config.toml
num_hidden_layers = 25
hidden_size = 128
num_attention_heads = 2
num_key_value_heads = 2
head_dim = 64
intermediate_size = 512
vocab_size = 512
hidden_act = "gelu"
norm = "layernorm"
norm_place = "pre"
norm_eps = 1e-06
positions = "rope"
rope_theta = 10000.0
rope_fraction = 0.5
qk_norm = false
attn_scale = 0.125
bias = "all"
tie_word_embeddings = false
parallel_block = true
extras = ["capped logits"]
init = "uniform"
init_std_qkv = 0.0706
init_std_o = 0.0
init_std_up = 0.0706
init_std_down = 0.0
optimizer = "laprop"
learning_rate = 0.00174
beta1 = 0.9
beta2 = 0.99
weight_decay = 0.11
lr_head = 0.00646
max_grad_norm = 1.0
warmup_steps = 329
schedule = "wsd"
decay_fraction = 0.677
decay_shape = "cos"
final_lr_fraction = 0.0
batch_tokens = 16384
max_seq_len = 384
doc_mask = true
train_tokens = 187900000
max_steps = 11469
dataset = "wikipedia_en"
Each number is 128 + 24 x the weight over its row's rms, rounded and kept within 0 to 255. Layers, rows and columns count from 0. The size above them is the row's rms in percent of the matrix's.

# layer 4 attention key, 128x128, rms 0.0974, rows 88-98, columns 64-127
size [ 98 108 104  96 103 105  95 106 104  97 104]
[[111 117 145 102  92 101 142 134 109 150 138 151 119 121 109 121 120 122  94  98 123 149 160 122 146 104 139 118 124 164 107 145 134  88 138 169 124 156 110 139 147 105 127 137 192 143 128 106 112 121 167 179 161 111 117 143 172 110  97 138 117 114 160 114]
 [ 92 127 143 113 111 142 141 133 150 102 105 128 147 148 154 176 118 105 125 108 145 127  87 129 115 159 169 109 124  95 109 133 112 153 136 139 101  79 151 140 147 130 151 136  88 158 112 157 102 154 130 108 114 113 114 161 144 130 137 118 155 149 176 157]
 [122 130 134 108 120 108 145 106 138 134 109 150 149 144 133 130 119 157 175 144 105 124 117 140 119 155 146 118  75 109  95 125 132 155 105 123 131  89 132 123 119 129 143 151 126 115 154 142 182 133 102 129 110 120 156 169 115 152 100  83 180 132 168 128]
 [129 117 129 129 137 142 130 129  92  96 103 116 156  97 133 114  91 174 109  87 130 133 112  86 117 121 110 143 144 143 112 113 132 104 130 119 128 184  99 153 181 113 125 158 121 160  89  94 111  71 153 130 110 182 157 139 120  96 142 169 129 148 148 141]
 [103 122 116 112 104 133 128 120  89 197 131 134 147 134 115 142 110 129 130 154 118 118 130 122 100 128 151 105 109  97 118 128 195  68 126 105 167 151 136 159 111 102 104 148 128 155 166 123 131 138 110 114 105 108 152 104 117 150 121  95 114 157  73 168]
 [157 138 168 116 124 117 149 152 122 111 179 142 155 131 138 134  72 126 141 154 149 137 118 132  93 123 127 126 129 132 112 104 108 139 137 149 153  96  64 110 167 106 120 143 166 159  96 162 123 143 134 159 117 123 130 126 128 110 171 103 120 117 154  82]
 [101 159 162 147  82 131 142 103 161 118 139 126 138 121 110 128 105 152 141 142  74 144 138  99 132 125  95 101 157 145 133 132 176  77  77 119 123 130 176 134 155  90 119 176 124 107 136 149 155  80 140 123 157 131 126  90 109 159 124 139 130  98 130  86]
 [111  99  88 100 121 165 170 126 134 157 131 125 103 103 122 155 130 143 128 120 121 129 113 118 110 136  50 145 138 120 139 127 126 114 139 143  99 135  81 107  86 206  93 124 140 117 130 132  99 145 173 149  89 137 154 130 161 143 145 152 134 158 141 130]
 [113 168 123 106 141 158 145 168 127 110 129 102 166 119 108 166 100 146 148 129 110 128 123 108 115 112  58  98 142 154 136 167 170 134  95 133 126 152 134 128 167 135 117 166 143 117 123 117 100  97 141 123 124 120 103 165 147 120  97 130 133 128 155 109]
 [127 121 130 149 155 131 132 118 134 116 151  99  98 152 120  92 164 116 114 131 115 125 124 110 161 125 161 162 137  85 136 136 116 142 124 127 120 103 141 118 131 126 100 164 163 178 117  78 134 124  98 161 147 143 102 121 109 120  97 102 122 118  87 105]
 [156 116 171 115 114 158 121 151 135 147 115 129 145 127 149 134 127 157 140 104 129 120  91 161 163 155 119 111 159 131 121 123 111 124  92 109 146 169 104 119 120 137 164 108 102 136 102 143 152 114 143  75 136 147 151 125 118 152 147 147 118 121 134 146]]
# layer 4 attention query, 128x128, rms 0.0981, rows 89-98, columns 64-127
size [107 103 101 104 106 100 111 110  93 103]
[[126 122 141 138 140 134 133 147  83 148  90 134 122 130 163 142 116 122 142 140 105 154 125 165 155  89 118 158 156 169  92 121 126 160 172 169 149 161 117 165 117 153 105 143 113 126  88 122  96 117 145 112 108 156 151 171  78 134  74 126 149  97 169 151]
 [140 147 123 113 119 149 114 135  61 140  90 181 143 129 177 142 119 101 139 145 129 120  91 115 154  72 126 135 147 136  88 106 136 128 151 133 143 155 168 115 103 113 120 124 122 200 145 113 111 128  91 138 137 128 133 121 126 104 100 131 115 141 135 127]
 [104  95  72 120 117 102 107 100 145  83 102 123 134 114  91 125 163 124 134 138  90 136  97 137 161 180 119 139 146 179 149 107  89 135 132 141 119 106 120 114 144  98 110 119 166 112 149 138 135 140 185 162 145  95 119 119 167 141 125  83 146 118 136 154]
 [160 151 130 146 175 102  99 133 134 148  30 137 126 147 158 126 133 113  96 103 100 124 153 145 106 122 121 117 172 131 143 114 120 124 117 119 151 135  90 138 146 137  95 127 159 123 115 119 134 152 111 119 147 132 125 147 106 147 138 149 125 101 129 108]
 [108 157 126 174  97 108 151 142 112 140 158 127 116 125 101 140 169 145 139  92 167 140 108 114  74  89 121 158 118 128 140  85 156 143 136 164 129 114 124 131 136  81 153 167 104 157 118 126  92 120 135 135 107 143 159 111 145  96 163 120 143 123 112 162]
 [141 136 117 131 103 113 147 132 128 149  90 135 108  98 116  97 161 171 108 138 138 124  92 182 139  94 138  94 130 142 144 131 114 130 106 110 142  91 102 141  99 164 154  92 137 123 130 150 130 139  92 162 127 108 134 158 130 105 144 143  94 158 134 130]
 [132  87 116 119 103 156 116 120 148 120 140 104 132 142 141 101 141 172 151 100 118 143 130 142 126 118 175  91 119 133 155 137 144 160 106 134 163 137 128 112 148  63 150 176 136  77 145 105 155 116 114 110 137 117 120 124 113 144 119  94 160 118  89 150]
 [139 126 124 161 110  96 159 140 146 111 134 138 120 132  96 136 138 131 130 129 197 149 126 122 136 105 125  83 132 122 143  94  39 151 137 130 142  70 137 129 111 117 136 150 105 116 119 131  96 154 127 151 126 119 153 129 120 143 124 130 121 120 118 174]
 [133 114 133  73 137 143 140 105 158 155 151 124 144 144 143 143 145  90 137 146 148  88 107 103 103 149 113  96  70 109 112 122 117 120 116 128 125 110 156  84 118  88 122 100 129 122  99 120 126  55 133 131 145 135 138 161 127  99 151 144 134 112 171 121]
 [182 109  99 155 114 138 133 161 106  97  82 124 151 130 124 161  87 136 108 128 132 118 103 167 136 116  95 147 121 133 154 133 127 125  99 170 134 156  88 170 114  94 123 120 127 128 107 142  85 184 121  97 166 136 149 123 107 153  77 123 136 145 123 143]]